Each number is 128 + 32 x the weight over the matrix's rms, rounded and kept within 0 to 255. Layers, rows and columns count from 0. Numbers have three digits each.

# o: layer 7 attention output (transposed), 192x96, rms 0.107, rows 53-89, columns 0-95
# v: layer 7 attention value, 192x96, rms 0.0816, rows 54-90, columns 0-95
# q: layer 7 attention query, 192x96, rms 0.0882, rows 64-95, columns 0-95
# k: layer 7 attention key, 192x96, rms 0.0895, rows 64-95, columns 0-95
o53:149114124133106148116145132074046153132157136177168136138144167136079067104138067111129093109107153150164162131143128171111080117137114112124115163171135172170120144175137119082137121161000090175148143169139108122124150112104132125148130117174095120131129137149141124135074131137085111162
v54:134105084114193186087144191107093138104097121108106171144125113095101141106106124180143147163147204168159097135105154126097100114131108119182123124112114160140123114097136125122147101147102143124102127159147126171189170132144107120089141095153138156141103111156145133138138126105133119145
o54:128180150084136122127095133155156079153120079136086143088090100115136113133135118111104131097110116133127143165159101143150164127128074142116153096126135153100070151165114114172091131157171128133110165146121125117119104127179174167125123148080120079164122140141121157128145141152128128118
v55:128090119139146128118110145135138104152103102124128175099114112142153080187131139147190129215135117139174102070161078171129126125120109167207122145114115163118129143106072155145189157086166139150127086088087092087109162122121065095141143101138107171147130139120143127116114120127178072155
o55:095179174129126102137126100146103173156116094141118186138159079102141131120148155061063163119164173134146119183086133116106151127117121129150109145145119100058124087140100111125133158150078170126086158110127110169146126133126164188146171169118126124142125092189127091035072108174131115138
v56:151121107111177159131134177121116121119180133144134107163107110101155089124071097120161121129119172138116125158124155124117171112150138133148106116162080162149109162156092097182157158117138117133120084126160180160146125115094148144082153126119084194104138119133138123157113133125094116109
o56:149171135143091131087125127171168068132100133076082125092128108149128114114175122103104117146141116126143105129162119131122159147128072137156098107131098112097100149125143151104132155133189179135140127158104119112109130107166136179171114156106121089182089161157112138184092123113138126114
v57:167155104119104131132174106137114132139182138152099119105169167080171122105063154094117105104125073154152138143158098163116091103089114124099105134140103118136077117152087106112017139166111170128090090177128121156123113149147101148143126060120082134145108165094165116112099152165142161109
o57:093078082165165130127184141121155088120091116118089084194118141120112116137120199114146120142091128078095071124117154095141093131155165123146114124126125130111155123124143113179142092128210084157165133147097148102044098177087099109110110171177134137112183134145115115163150147096171171125
v58:102147083105097159114077130119132133111111114127082140162145108097110151151161108121121118117116116106103133099131137162158146115141152128189114129155124094123143160139158113105095132096152130084137134078174038156132066186190171124118118110135158193121139117116155118130094080104097101125
o58:140152154109119095145140162140135052133137144101115113118113111068125106124108132134114102143124080134137168125085109130089091094143130073112109163130164156126083176134143118124113113118173126109172154125158144082143171101135150116082193137164124157169124147150144122188108098143110167105
v59:094074103149117141150181148137138134077130145138108083166128134140160098123141163122143125098111156091070159157084143141129100124128190100129128148122147060171158121125110145161114184143129091112108173131142128122133103103178094133089150142125121137139138109078172134119123132185075128160
o59:177109100167092118123111141067142068139095136152184062107160154103129092183090142081169145158060104149126116126126108159159133127161157095127160134118123155142136127187159098072149134103153155124145133099140099114113132165113139106159154132133092158103089104168108115154054121110154151153
v60:121115121123100115054122133154144167093103110148101120167103115134196115139047129133116096074041117150166102176136164144157097152169157121116119166168162124157157139146168168115175124160125123084134137115141169128113096104129167112131082151097171096130150087171142059110179147118166118141
o60:156063143176114111136086126118131158138148160144099161114108170138128133104132149129180166141124125132114127107121151116125171141086113126105139125093096157134119064176181101146071137100058156113110149046181135119140144166129146117162138104099100107139130162069133166138159114049141131185
v61:121142141122136148087102208107102128112126087111148075147091067133181121199106114159090186100211093105156152146114128049171133147110125149139119123113147133162111147127173136116192133141140093151129101156144142128074142143096154134113106113178132175117161109153116140140106051082118161145
o61:077158129131116104176114073135104108180160174147084139105148110153135142104122124126133109135129167153156172103156096203077176117105122141114086155142160107100133059120095121097166147087148171109196092123105128165157160100164092152138108102123127115161129134106106115194106126134104119107
v62:140108122148151127086143138149135129149111139142120145092091119135137149135121160192130111133151198105168112085127162099066063126151114130136139098148093135136157113140095116124093101131132125138119164081130145104129133179118130124135089139087153125133129103112113173126118138161084111143
o62:135133144084141136096114155119149096130106102106102161127148174153141107119113083150118140141122163131087131096114142121197173098103170161164149144172121102143068130112125100140111118141132101091101159100190133110144114148131153118128140122104165136108115145131128122130133143047127100118
v63:180137158103155153110178114116118138144132134156145143110103102104135144151170128083116147141141145096159109175135105137123147146088091160072104119052106096121110123144140101138141094118142129140140115173123111145197177168125180150126133133128110166105155134142088096112142114133187109132
o63:043128094106144093143126126149141152121179122132156136102112092176109166113108170128129126084144092092119123131140151095137145163115123201129115114139135143105163090090121141146135138149132121148111109176066146145143119118129116151097098124158152083154115143099132149143171148132115138114
q64:121113114143069119179100144127123159153127137087149124100099147111129098123161119112115163155128160156159109094099095130118123102158114108140135062138138118128085125107120113139122140133112144132150123134098134112169107126122119126111120158117106130129133124141159132107107114109125116104
k64:145145120105128121109126139166145114146101131136100137134135136130105118176105153110088154140142086132123140187158141092125145123075111135171138155132130140077135121104115146104109104107127094120123138144121159138130140161140112110149105115121110174145141110111127158131116071123122119145
q65:178105098144094094127150078140110147064146159139123169131149171163091153123146098149133126137129142148150129102139137100142127100117097150116097126123127126111098128122186107145112166124110118094125111097215143081101086101136123142150142088139138110154134110132156116125099143122117108119
k65:128133119131134123118106151112104127164125162150119122142139120144146109156163161156141118132163119129099110094099122113065115143140079119096147140141149148160126122147095180101174101149136126129111118095096097130166132148096105145088134135136141093101109138136111126126119067085181163153
q66:123150108121129105165118149158165160105132125178133141041151082148159135132097122114164143158118117134135096166135131116125116129128161166070121063098130113140137136141110091141157150157103170114096139165143113119121123162177135167085129092121161156123140151102112132108070164168135140119
k66:132151097193071183067206119117032168127152149119116174127163154129123146049134112159152137156100181118157140091129119071125135100144089107147168109124104152180128141129066146153162125135116120151136108073174101176136089097137165133166169174101133131111088061129160132112157137116121126099
q67:161131142083112166096181119168112142188154120168138184098113106150089179110160122136113147135165205182166088122133161127110122105135076156073107184111125129114136112153129139167129163126086126053088153094214108097125148159121124136139154118125130155153073121156147114102163126105172101119
k67:107155092133064167142138102128074134085158163154144103100155196158168175073134125155109124097141124132162165102141136165117150116142113138134162133084141150138099110134106053096118208178100179115114129062192148108103135088158149109130151126155137138151133121056156059154123167141109105114
q68:106166186104153120161150154149122155115104092160081068058121078113166101184130120126153119144099125185128042163122122156067117126096171131089153078103215176142109141190144042128100101148036169107124140159128153137070129190212183132138131089157197152084185165137067138094075146184123171178
k68:135113115112028214108126081131049164124124182194170088108166149167116112044156073116125059130141170145172105106157172118132115122134116116124218074082166170175161149140056089116167204168075139094079142011196080104109111095112137128156186119148097103128100119122130080189110188164120094101
q69:135134153116091136116162128186107173130143074151110170092141108210103114095182099174137122105125131206161073113094109110096178086149105173102154125076110127108082149147135132150088095167121136076078164167161130044133111145135146121135104109160112143140104110162123152085139167141144126125
k69:132105109107135111119141129160203128143146109154133126137074113144127107178116079138139084134167145137145069125122127125098139121146129099159121147111155088125147158154093092126113116106121128137114146156114139059082122176095112106055111070171148105123129159119105155150150118156099167227
q70:142131111120111149110142097085116128147125128110112133143107179121117081064203135127069135145172146144117156129156157110175119135111089091171106164165041150126141110121118108114119163104158125160159115048152148152151089133123111143159127133091065094124119100157160101111106139097124133145
k70:141139132121190104131092156090138091163112110043122121157109148000122166156101176118103203149157127089068191179138131081140075197072175091184063163221118101141083114112124216170078094065180118203164091168080122217134115114144145169141108149107102156156113087118131125115110060111130134078
q71:180138116144112167149127055051191069103123195039143094196120120074123145124112142123089136132153103090088170089149176115141098148141137078133107185143065096098148146067173134109101161094241062143132092090157119132148133129115114171101173167109107127143136108166171081190093116087140093089
k71:115145141154165143131150141104147133127118073101147088091084121087124124169138146115092117112148119121093154150120122128112085125130147106128108167149115103126099106157142142153109133082196171112124138153063118108090127153130144148134109144097117148148110122112104163096122138153168178112
q72:126119185132114046159099199236092201135119054198107110056182099159186108134129109117255079141059107170128073141090071133094197110090156180087185053094163197124094178188087077138139105140029183123094169130131164097102106137184155114163064093173184166050255163171064188032117168169111124214
k72:198119106114107108119128112149101169123162147175148167169144119183137099107128127118156080111147128146154054103160137124131193109165114211140149062071136148101148164163157087118149125173045128106115110086207149102129120162116121134130106103154173112099136161071128152128137115142112094175
q73:159141113106144107105116086141135158139134119169161148119159127089136135130129149146128130103070171128128140134123149137158106152101150091113125076135118133164136119104098111133092098133115132181163150101125179154128115111144144130123174162081132133132122142132137117132135121132145105129
k73:133209111152137136102125109051170038135130185069169114151075149000131134150110214108034192147096100047006168242153179123178035234128135003144022197169131088145160150032129137129102140058211098186215101074143120230110140112085165155095189161091140104227120072104150098118145102073131076029
q74:165117130129150098188132150174112102130053134110077143109144082110128111178094115113131090164125146124100155099154118105140139121134117121112098141125131086088106140127180138104105122153146127137098127139126073080123141173141116194102159130115156160134154132128107097109148118122132072131
k74:116122115119129077144148125140181144136151129128174119166127098126151151106168115131121108110113126126140057086120119157103181130138152132091124164130093123138130153117146065106199155146099122167094152122131102144109139128086133159141114148140168122080132147133138119153074138114125136151
q75:046101106145098197082171139101129165135136125147137128155084130151199126162136132131118115118122097108121089130130117133093133208150120143133101123109134168144125102121083102158086150168096125133152110125157199155123154140115100133160115150100141157149145100152104079090142139106123158150
k75:156172094177103132121157082099082101165106137118157081122134138079059168113167137104121107196173158154115149137122123115114059177090102105139132070182109090134179153113112083084144180128077117136139128120150116124138098097098147133105171163109097144161127109102139077130113105134155112089
q76:153142141177228119126066170143099134141086104107122088119141108100115145169121144157114158091119116131103142181110142138148064206101176080163081147144127140131140120152147138098075143070104158130135134148153086178126137100164122144162143079126176117135095159116084109109074098145094129180
k76:150171148122128144196107101149179123139105190181171126124142091109094164060111139154138141184086099128125098129136158121146073146110175084094131091104077129110092140049153101120120156146108153148141135102145094136132164153164136132111146044166159130134166165056127170163122123133134115116
q77:160135081110118129117106145124095144125112134118109218127126109155062118110087144101144120183140134170148083167109146144090150080097123177103125122122089099102190082183082125162144092123184099151063171135119122084148111132129128089128122119132135176158112146124146134132180113119149117135
k77:126124105130121171119150135095108152137151092102119118147114129171126150081169070117178158114088124150162087091102110133131130145186133163173141149140107175130126110090222129142134130113127190148135077135123204169107110095098071089151137098149106132128108111192137105134098145102178110161
q78:111111068158108088152159155166162094104123140149158176092170121135121102138145112133169129082139134169191044157087112130112151106107105163123116130093124099108175061145141117146103118103197107133069111129102156072175129170109127112116134126136176168142167124131109197110163103101169131133
k78:161064070143099186088178153135107157162140120113132192145128091132090163082177085173119136134112096199110094074097115139108146128174077154104103103154103157133124114109221163082176134082136156107143080166099159152145121118062109090131176120142117110144103152147110113115128150080130070145
q79:138125079182149077157142163128086105143114171162104088147138199115192139148112154155148083094073083107139123091131081136124120130112154177147122123152168156209177129141076112167155149132113121121099120089115125124111137116084111112128129096104159125141146091141150124148133137173090114176
k79:151098062211107117162119111136147101130103109104140132136148127099110135153127113139136079186112155130154130121156178119146081158186159144074103076065159117112150114141151136099179073164107141194191062136116121091130174100147140113100183118115150112117126141110148142151101164096144117101
q80:186143153130127148106148137113139104165126150126089106147093145114143097171094072161158113122142145107121161118145139161175103104139150106147133120193201144192107153118102135083083145095102170168084142109167116181177126099136177123129161104088117210120155153119126130145139133160094074147
k80:172092150110162141096127116120172068059114169098139152113125125094129097164135108121165132153167081124167116152134165177118122109098154134122135152129129113084165098116190127128148104121105102129128150129142153116072124150145134136087167135171151092111154116115125126169119141175136157126
q81:144138091072095107112158129191177120168126138099072155104141064106117187097135118144101160133159123130145063118106168070144116160116186143128129153121121103100149139102097133145112126123150136117104190151139103108131103148160117125103155110160207100116142200170127136109149100127134137112
k81:151102152097143178088136171088151142171164112115172157115078133130102150146100129154091150148086088129118097155113146148109077109138142130104125149100112150127092128142120082138111153154110108114154143079118176102121119184070150134130164109144106137135118122142102108155141113089157137107
q82:176217146089131138207206125089117150118136114131090110151119070094104120175142119155145135099149149090120097120168123109169125123162109088104130092146140099122129166120135155101067118141121156135126138121172134119133084133108106126106136098106088165115117112133175171073049125114136122132
k82:156148175084117097120153116108145146114164164118138166113062045166133159155107108130137151083180136105136137202124095115135168102075123125145112092116099109121116137159094112097138103119140089128131134142171153150077096177121153135078074098142146190112129110117090124160105133103171174136
q83:103112188143057090126148068125144136134105117102189121139166111155117132090118131074155125125099112167116160129146144112104113114141107119109117113134134107162140136063157153216127130121104195104126150105148143114101167200118132149134159127137119121136107123123096103129098112154140121107
k83:127171119163101076116161103149110193082092147165145152129117207137185159136146172142060156078144075100112124146148093169159156145110105113122127120102113117154115135140161133105166131154096126125121121145157134102108122117129135179162107188095160109120110110122086135138163101148137137088
q84:091123149081114056102165120139150094131167123197134127178121142167100145103129139142131158137114087169148077149112160139193102140091110083080137160111136151150121133116149152123126103153150121108103123161088151112073126123134107096122104114173128111131167087094074114169121167116135147073
k84:085113149144162137147121144104123097161129097104118154113096169135131100150086117114193131052156100145150112131161127166100144130095066153105126130089161125124153094118116172126130132105146134081154186139109078101149155164172147118169156076123170135135069169128119177108172164077145108126
q85:108168095125134138157079117081113100134099100117133079176129117082141098155129155127117140139125100180135159141095083121099123140172125120147138178121135138096117181128166148112159135110134135132141106089159110156084105151127079166175124114164083084078172170105107086131083142120096177151
k85:138181138103133107163124130149189127101097139158129115122106118135130119138108159111136164112127193060132127109121153101126127122105104111093128179135142106063130146167131124140064060133102141155138105155107053212166149134154126118151066111077124090079134151130134169094155125156120148148
q86:165132070125110156149107149136156120095074134142097072112132033091207167149130132103119126152118156139112147132217155119156174147113188133131144144123113106092161134145076106124164148131087096168120131108151094113115118111151124156110162134162169084110135177111118092127055100163130109160
k86:117167116135081125167085065093209163142120113116184134158099134101147131139144162161095137153096140112130106090117155129115155157154127114125133143039134067098167180089124072169104085163128058181147146143146095075151141123081157140146109106113072082132156156109142116158160096156137118136
q87:049143138091114137150144110174145148145188105160178169121135181157097162096135170081033139130122124120155075094130186111148144135110113146143101186125091127103160108123092161136163216140125085097092167158092090112125127142130140188090109126134151128126086095109081128075117126136154100166
k87:089140129134139116143137141137052222195197116099109136104139166117103147063130131084151158140176081118201124101138085119115108122189150169140133071108119185112088083161124140097133138162126145093096135130109125109123128166154097178103104112192092149145118123155143098114081119134153100083
q88:132127106044144096160094173171143146090172155102135133086152128157086145117104123122132158111111091103150094105118180156123096150096132123074125122163147112077151098121124115124080124121165070138104161069154149115142085156150142132027133133140187105138141151119161135121130149133108125158
k88:108104131132141133122120146108162132177139086137120167147129151105128090077116104128068137131188099141124037145080141111152091123188135112139115162082139164113115104137105115120159137133142124125155124143163152142138143112052171110059128125143136175152120151087133124157161062113154090125
q89:120130133078161083141087123154136136150136150131162165123167164107156146097046185118123084090165119140099081105083168135132131129128156094152134130111097090130134135141130195138158131140137120086142123107088102141126115145065132108080109107174135171073097120114102107096084098121150116144
k89:151165134069182133172155114144105144162203157150097156162134173140109137173109133103071166152127125133136097167122099117122104117130124112135092075096133142136119117120164090139097139164133133120119092155108155143151173160140097134096186092090108118124141166177163110147065134094144093146
q90:194097112160113133087167144147085147135192141171092114172131118162087110142227154086159110187147133096131122108171119114130198116101102139132118103133164172081141168101141108070113070098050079178141093090138114089089139120111100151118107140113136130149143151133126191139131127106150088131
k90:106140130169105150139084142096109149050159091112158153149133070201102106112149169132189130137176135182163181143132192143154167079127112109115107163126162121137091194153124109125200098086177115150148150124178145095122122129129139169151047222133139109116119083142124145129122029103113085141
q91:086094135108110067194097127137161117052126109132115184067125096146124153108139142157134122112133102145085117117129117129149103147154119133086130121097110140121102142126150168105146139163173142106117101202131095066156126124113102146078093124162113157169103123069127141156172121126156155093
k91:108143093089169128100175146176128152161144117132147130133105129180183140100149143110092099096123133121156113080136137156133147127152054130089089150122057104148131108142125126144125165155169091099103136175102134133157178138136098138114184171103124193106157163163075102146167154077137129148
q92:105126141107113080103109156167153170107114083143156116117117146128100121142067180101117131107119107125086054166088130139105119158070166135141115113125142121132134109094112165151178127114148138143159179104079183133141151134139115111117092131160151127157169130115123137101163119094136098106
k92:114146107141146147121107087134113151168139145191169161116130156136127148104139156122135119139109127160142113132165111139146122123156148089127142102143168168121117125115129053084155145133075136108137111056170147134132157135115119081064162134101149176136086164135124133104104135145123072129
q93:100187173085151090137088136162142123095119172121148107159137120081172161181058119107129168087128110113116094167099092097108089166074166113084118105150165130127154136097151115118139139072159182132164156145119131204094125153112086179081125112129201126137208116108091163117123146108116128141
k93:157164141095165139152120067095128105158147133170135145125171107153120147135114113121106124136140112164102068189150115149099084168139195123054119097140171181125131114157137078069113133102124134076159151148143081110152146193135145085078159103113180110127137182081117136111144133141084138124
q94:136157148112154118132057088139168161079146090116142142097104104112152152139138143097145113070096123151126114179145134125124119161064167070053098102128119103128123160088135116089158099093125165118156086092141144166145136127192128121121154111117170167153117126127056130140097076138143103110
k94:102172154108158153151142085123164134082076168171134133135131135160160172102161129161085078151137071128113135152112133121177133141073126081105127152097144135067103144113096086125121169144147129062121154181152099101156127146134125138081105120123177101149118137080129135110144142198138139141
q95:095114142108129117076124116170155156105221145139137109136111128199129092091133109143126110082185112116117096126079179128150115141126098141118098160079129130131135103157154175162123128138163147104133140121116132071117127138102091121075098082157084106134082105097106121130187137152107164125
k95:063116113145171147121142140178091141132163097141131123153134121145147149118112107076075197076123128136158090143092143083122101127122054126129132112113115145135104119089130121087162080131139144123103109155083162167136151110142181136147167170111160195173134133163075077143149158102183077143
v64:121105068133204126119143083137161121134154130151139104077113121148185152117095153054158110140183106181124126115119121117177140159110147127077158114138111132155155131143136095125123123154120167127139149104120080136108159183130136115103128185098103151108110096171099153097132170126142118148
o64:133077133161067153135156131094109130141125136141162105155114143160131103087178080121145128140075138094142173132115126134144155103125125131144132181160100145137086111138132128118094135098002147178161121115138143145110139117145104131161181126121129088093116138109134118098105138169124155141
v65:103126147134152101149131133107108168160144111166087190144174232152125122135144128153093138146070146091085126058082144100129129135136149117147152149104137142118114099159064172184080121130125198144127150153099104110088129126097165123169112169101106175139134131159141155085170132163107148154
o65:116111112128156111119109166080126202137110134139183125139134120105153166151080091163143116088151135071109149121128125145173120139144145140147138137128135119161188107106117142135150138114102083176132131133146127175173152124133133107134151092105165102091124138064122096008135139113093060145
v66:127139115101151161097154108161095129148168137099136112163127097138094129112151118126082097156134176161167090094150128143125169153123088120151053078131119115119131108126179101138140069113136081148109092148163196121121150139120177141114141155146143127139124112184158114083069040074109128124
o66:068132152082105110154106118145155153112120096121100153115124081186153156122114108105106130086142105126128130087170121120107187158143097154072129129151099115157123128123095096138105130173180187055103120145141140136158117134161108155129129119156147122140134112152096108224148110161122106105
v67:171089155111121110140146139109126112118213150109144130114142116089106132117171100161093195161071181103132100043102132124136135095077120145062129138120111110146140152165108168157134090091142081149141122132125162118058097120086125158169117142098146052135149126120206186115084133143134087096
o67:089182105090159122140100126148164138088116101105112160141114080148120158171108145122140102093144080152116074155101173093093101159106127079101152103117160114104138164088102156128151119134211111062101125150142142134139172148161130136103112125178174151110145143122107117177160114128114127109
v68:126130155149104108059103137098100183135079109137082108128112102113136155101103167175142117158148124104117129179143159080134092131165117122139164144108124159129104145089086091119118164142120150129150147118123134137106124175121150130157149139136087161124134139157102149108139101140152068143
o68:180146160168117156141140105091118117138113117121110126142128155135113095130127082140094141107142167137146161110148072155168148041122128154152102129160120096119123141136113123123158103112086150168129118074141109126157128129130178089127132134106093135156126144139185116054109147131119136145
v69:183151120162099136143082100100081162133155131142114153110119159166111081159107129136104140126110097119098093103115165133085093127130154130139118105101167167120132168110077112123143078134145124197159153135148143139091125118160136120124123108087131103144150099145132121112092081135125100100
o69:105117151085171155139045103088148125105135122107124171138160098116117118126107081177101093100147135185091139138138140121167106048122138129106168124142160079137155132108151146149149099136211136106146160167087088125147120163142157060080109127132108173141134157108176136104148094120103138129
v70:110106162085106107112128113121133129095145161128156081080144193124154130097126127131115144122096134120169155106127149158105166133100145148106147149066082088134109101160142128122153173118147133148129152167103187097075194055112135157184168156138153099098152165144114132143144127180099176088
o70:125114084162130137174163169142094186097123168158141094126155108104149151182126150121188109147077089064160102108093137112117093192111090130118097131075207158131153121116076176130136137137150048108144113101138126146090137167115123111131084126134197147085124145124046140143151135082162149111
v71:152117115061112116170096112145109108067184179141164126141169148124154119131118125122133116118126161112176118089121132186074095125082159115129102135144132127150134180104137094187160161105125143119165088098139104130164127114131122104081082147132150152160127163146159138156119204161133159105
o71:109188044120125131124126115148083125113140165141120102113132141116111130108163154115140089139093080090122145165069120090104056169141171140129132110074147147153167147158115121120163135096219146123146133173051117107114142109129115101173145121157122159110120132119114134204157148094155172084
v72:079121146062180131196157148137141142113139145102180084097150106110133142122183176045153086132063137167053135092049115094071160117123139112172141084134143144133124122106149143131096142114108199147149121162108054129142142106105146110134128168122171151102172139108061151065142177154149168157
o72:121131062170084169165105138092094180128116177189202029119137172129173133119124110127135127130108108051137181143120117138101095166132141087164142170120132160140145145132106096122129172091061088110166112120127120164093142136139094137205166103140092055078107144105112100126109167149128181169
v73:155111126141154147076141118135114102068118161146064107119129152132105104125117129114151049097140123124125103160131140169118107141128145112115111152153097122127172136105126138101124104092131149183124144106084056144065154135167171141092110114136172089120136166130123103181138076139092080140
o73:139118095130124136128150126190180101142140134096139155128110107110116142072138095116080128151141105139104113140099131149112152104102136168137170131147081148084072151091141121159084117124224121125153149113150145114110110146107119045095123135130134163215126123136168153131117159082114147143
v74:111106160138166115182145152150134148093143063135143066102179145117135142118145126140130111144132159136146092070106100127100137143111143136111095124160111097130099092136133111129101155098146090121113142166116139153077125109150055090127099166145129068115139123140125129114053081135177158121
o74:057147112127151135151120110088131167106133161121159086126121149145158177138126192073153133099106077135120132152093146117095094161123154076144119176101165126137126100127135119106125138080177152054157105101152117103097138170114102165139124146134149165081157149125046117137087157131122162147
v75:119152098143121163111058133176096144106080098115140197089134164147135165116172138115128135155102131111102159162130137097118119140131126116070148108114172154129107168122079113176118075158130142115138170130107101133182113111106155125117135119141089132151111141107147167118178085144132100117
o75:171132167076150159106097122068066157147131130127156172110133148119119098143125034173118116111133136117135176122127142150174115097098128105077127111147135126156134163133139146108133135123082124134164183141127107134154120101139169107118090101091113152123126117122180148105156133163082118137
v76:103163172100137118155082138114106125117176127088129154144145173112070122119099156173110130167112124112109123106085156130146111134124123169111122133086099157167134112151081124129152071170115147148114150180086141112071167145124119173137111116091148115117140120126120134188072125133107088141
o76:091099133131152147124115169164179123109136143105147122146111129126127154154115063134148123133132123126097082115129159122137161124135140099112217146124193116124106144106102153142137138106149122103086092118161108141135112148202151090115091072133152095153113127139113129106132157088116087106
v77:164117151101151148140146160161088146121193106102189100188108133109174146088108125120112099184065144101089098064101129180105098127130127116081156100183069144178094150095139135132037113162145109149133137121136139101063128093166132189170120158163125084096170174137114127178098077123090107123
o77:099179112042137160122135126199178138104156160116095141103113119091142132100092130132112117110155095111168094105120166082098141124096125163104108180116154122100147197109117168169125142105217085073138136064162138121114174198151129073133127103145133102136115104136141078112123170107166164076
v78:127137144195163121107051133099158116153186093134146146084114142111106134108137151119147164156106113121127134125102070150172137077139146110132152097156160069138084133089121122153132090153107151113119205116109120151084075077178071106153145094154089174130130127186150117157078062154126128102
o78:137137255064132121145089144088104072126099144097115091118130143069170114147117103144103157143119115164101175143098108161149076113128201041124117156150181140121083152138170123111148150110128158126190150059135096154147142175162160088101142150118128167077112117153137151108068104138115149110
v79:126128139136092131154183141117105110102150144125142127133137175128100160083126102213172150150073149124145117147138173116142146141107110142149093118143133096125122128137080079131147128088111153152155116144142160114126101121127125144122131135127115141111067149108180123081187129114125141118
o79:131185113106143098144099118134114172127130106145175141131125097119140177165148140102176134089118129097142127134134113104104134148114100120130136075129124114101132102098118152171150097164104155099095076146108117153158135092131093103148112143105163119170138109140116121116149159145138081171
v80:142113142156095101159097087108103157138118123140157118077087131089111112119143109175110145099151137113184155184148157115198093122101138117132090119132175120160072130100119105119100087128127146112080135116138143110119056115122170141141139111143139174163159168118100075117179115158107138127
o80:177175177089118110147123125135111074125154156098145165081140123140151141173134133170122098126119149209136151139119095134138100088161114147087121098097146058118117138148094115116192115138204119140155152103143121117147141106098164100040112144119104200155079073168149146090110096125101087148
v81:165145119129127144115165094152106092198158171176128149125105077143081143137092116117126157110159162085177151233180158073165140125128097137131130126154115140144104159113120119135108062116133058154082161065138182118137047119145153155127149149111137152149075104163179061137158086122113058132
o81:148163199074119121097101114203133079128147066066101216124100094151105125126163079163088120152170120175150108095174147132125189086122110181091125099147073081124072133151093140151130120168144176118115141130156120096184161090137150098092114164130140155199096082192196162116137084135090070096
v82:124145099084148135212048082111162150098124138091130123159080128084115145125147089161139107059127086082115159148146135144101125120118108102160156111108068160156128131146105110107159141113126138100126101093108065117174167150172184115110117125141151131136160182101148123167144113134112140119
o82:186113061135110151117147162133096092161120185112124110099157137102130121108136150154144101193150138114132115116130140128121105070129150097108121100127199137109113199111103103120156117097230070165124138152105099109141081089141121107103143070126142147183118138104144143181102165126123131139
v83:074141084108138167087132112141125138119081116133093120140130154087120134090108147123140094160184121102138138110077113090136152151152126143150128178106157149135138150164140109133115134155130122085120104151102061108140178173098113129136130140102134162114121163128096125110129133159180156163
o83:148097071166127177130187155108135192192130141103132119130111152145140096118153116120155111150120151108146115110178128134124193099130118110119131121160100112148122111124104097112116162093076147201124102130178119126137118071152114149156106128074101090112113110121120134063130179092119146179
v84:139092157104104125095159097112168124077109083128162082147143113129112166071113128123116131081094129118127124125145096100154097143090108145071163096156129134135130110111157145116105145154113129122137174160138178148096132048112148181158133117129136188125167109115155176154162103111094146139
o84:155129140122115086135152150129110122092094137178120134129131136091136129119095187102161117098089110139160114153098134136115073155128091087106110099086124134147211127141155191164109107139124096103145145081161148051121125195133141169102166120130143117065131125155127126135164127157139123129
v85:142150108161125110167125173126111084106120133148081144154084118133147158159116135098159177112160141125135118162142124131104154139137155153147125179099073140170117111143065095078153155140147145130122138102157131140116160167086107113097099124159103141127096142106126117152116192144123096127
o85:128137155174125120085148120189140094137121097121156107160151143149094140124139139109145145154114139106117068120150146126138156083155120157164139108116124131112126111137135143122116135091129125184086082155143188109118120079128068106161079162115155122173128101126113147157148131092141085091
v86:138147122101139183097097137152128100113105136101113072150120101122146146119120138063126104142156091180134129102111145125117081119160114128153147175077075161098132074101123099149091079113095142078097153121115091086132173135138113136119128111162131141124153106153106112122122100135155118117
o86:145074148131114150125120134154107128152136112151128128144123160140102125102150066111095132151143133127138120118149145187174218093105170082072083138134121147179132141149123124130112143129158108159156151096166160168102105135137138118167103126121104087138117117113099110141095129075095117094
v87:106097106142159171089118129150153112178158073113143163136114102143149128174137166127118152195148134117150108080121122113197145167146103127091157153119110165121037094122098178116127023130129127115134221117139092072152139128134112132119091127121104175127147100125103130134140000171139079140
o87:104121234096165112113102134123096130154146115102114171125118129169155132085106052143093167123169146162132138114144159152165215086097135092073127152185131146157117159122189115084070183121082120079128162060195127184147166144179173130098142079074150118112085100126141147085121080082065115109
v88:096157137078131105173105229101165125099133115132153061090144101144120189089116108123142141084126125141099171120145141103148130116138174134119118097155161117131130143122120104155125167082140170105122163113115154161179105086113100145130181106135132132096179165133132118177108138145112109128
o88:159148143173113120133144137136085140096139151138148062140133171077130089172133128088126125132091097132114153137129128160079085131146127045134141163096161128131078156165147160105163114109148093102194115069129097083082146152128155079157111102154125135112125125154111108199117134141130158158
v89:123124103134128133093161112177101121139080158163080139141147122133081158178126136120154039136184141137164101114130119102149090145138149128133115139132129166147165137120152108123056186140148117148143115118174152098131144156095056129113125140096114088120106187113106077122090129121118108153
o89:083146084143160157078164123170179102126154086099140172137117127154121137084158125094103141136138149110160104111143137116114199103113082214139154115126053099124111073167099152134099109139159148140071093135129149072135138104111111149129106175103129125154124111149144148093138178121124138147
v90:191100161187103136163154139130138134144123125132108096131161201142131119051157111074094191122096153145175128169149148138141136114162114154088131147163128104092146098144140122099099072121159110151128150151159207129110098130175165156166089105097171126155156096140187112107095103103101070108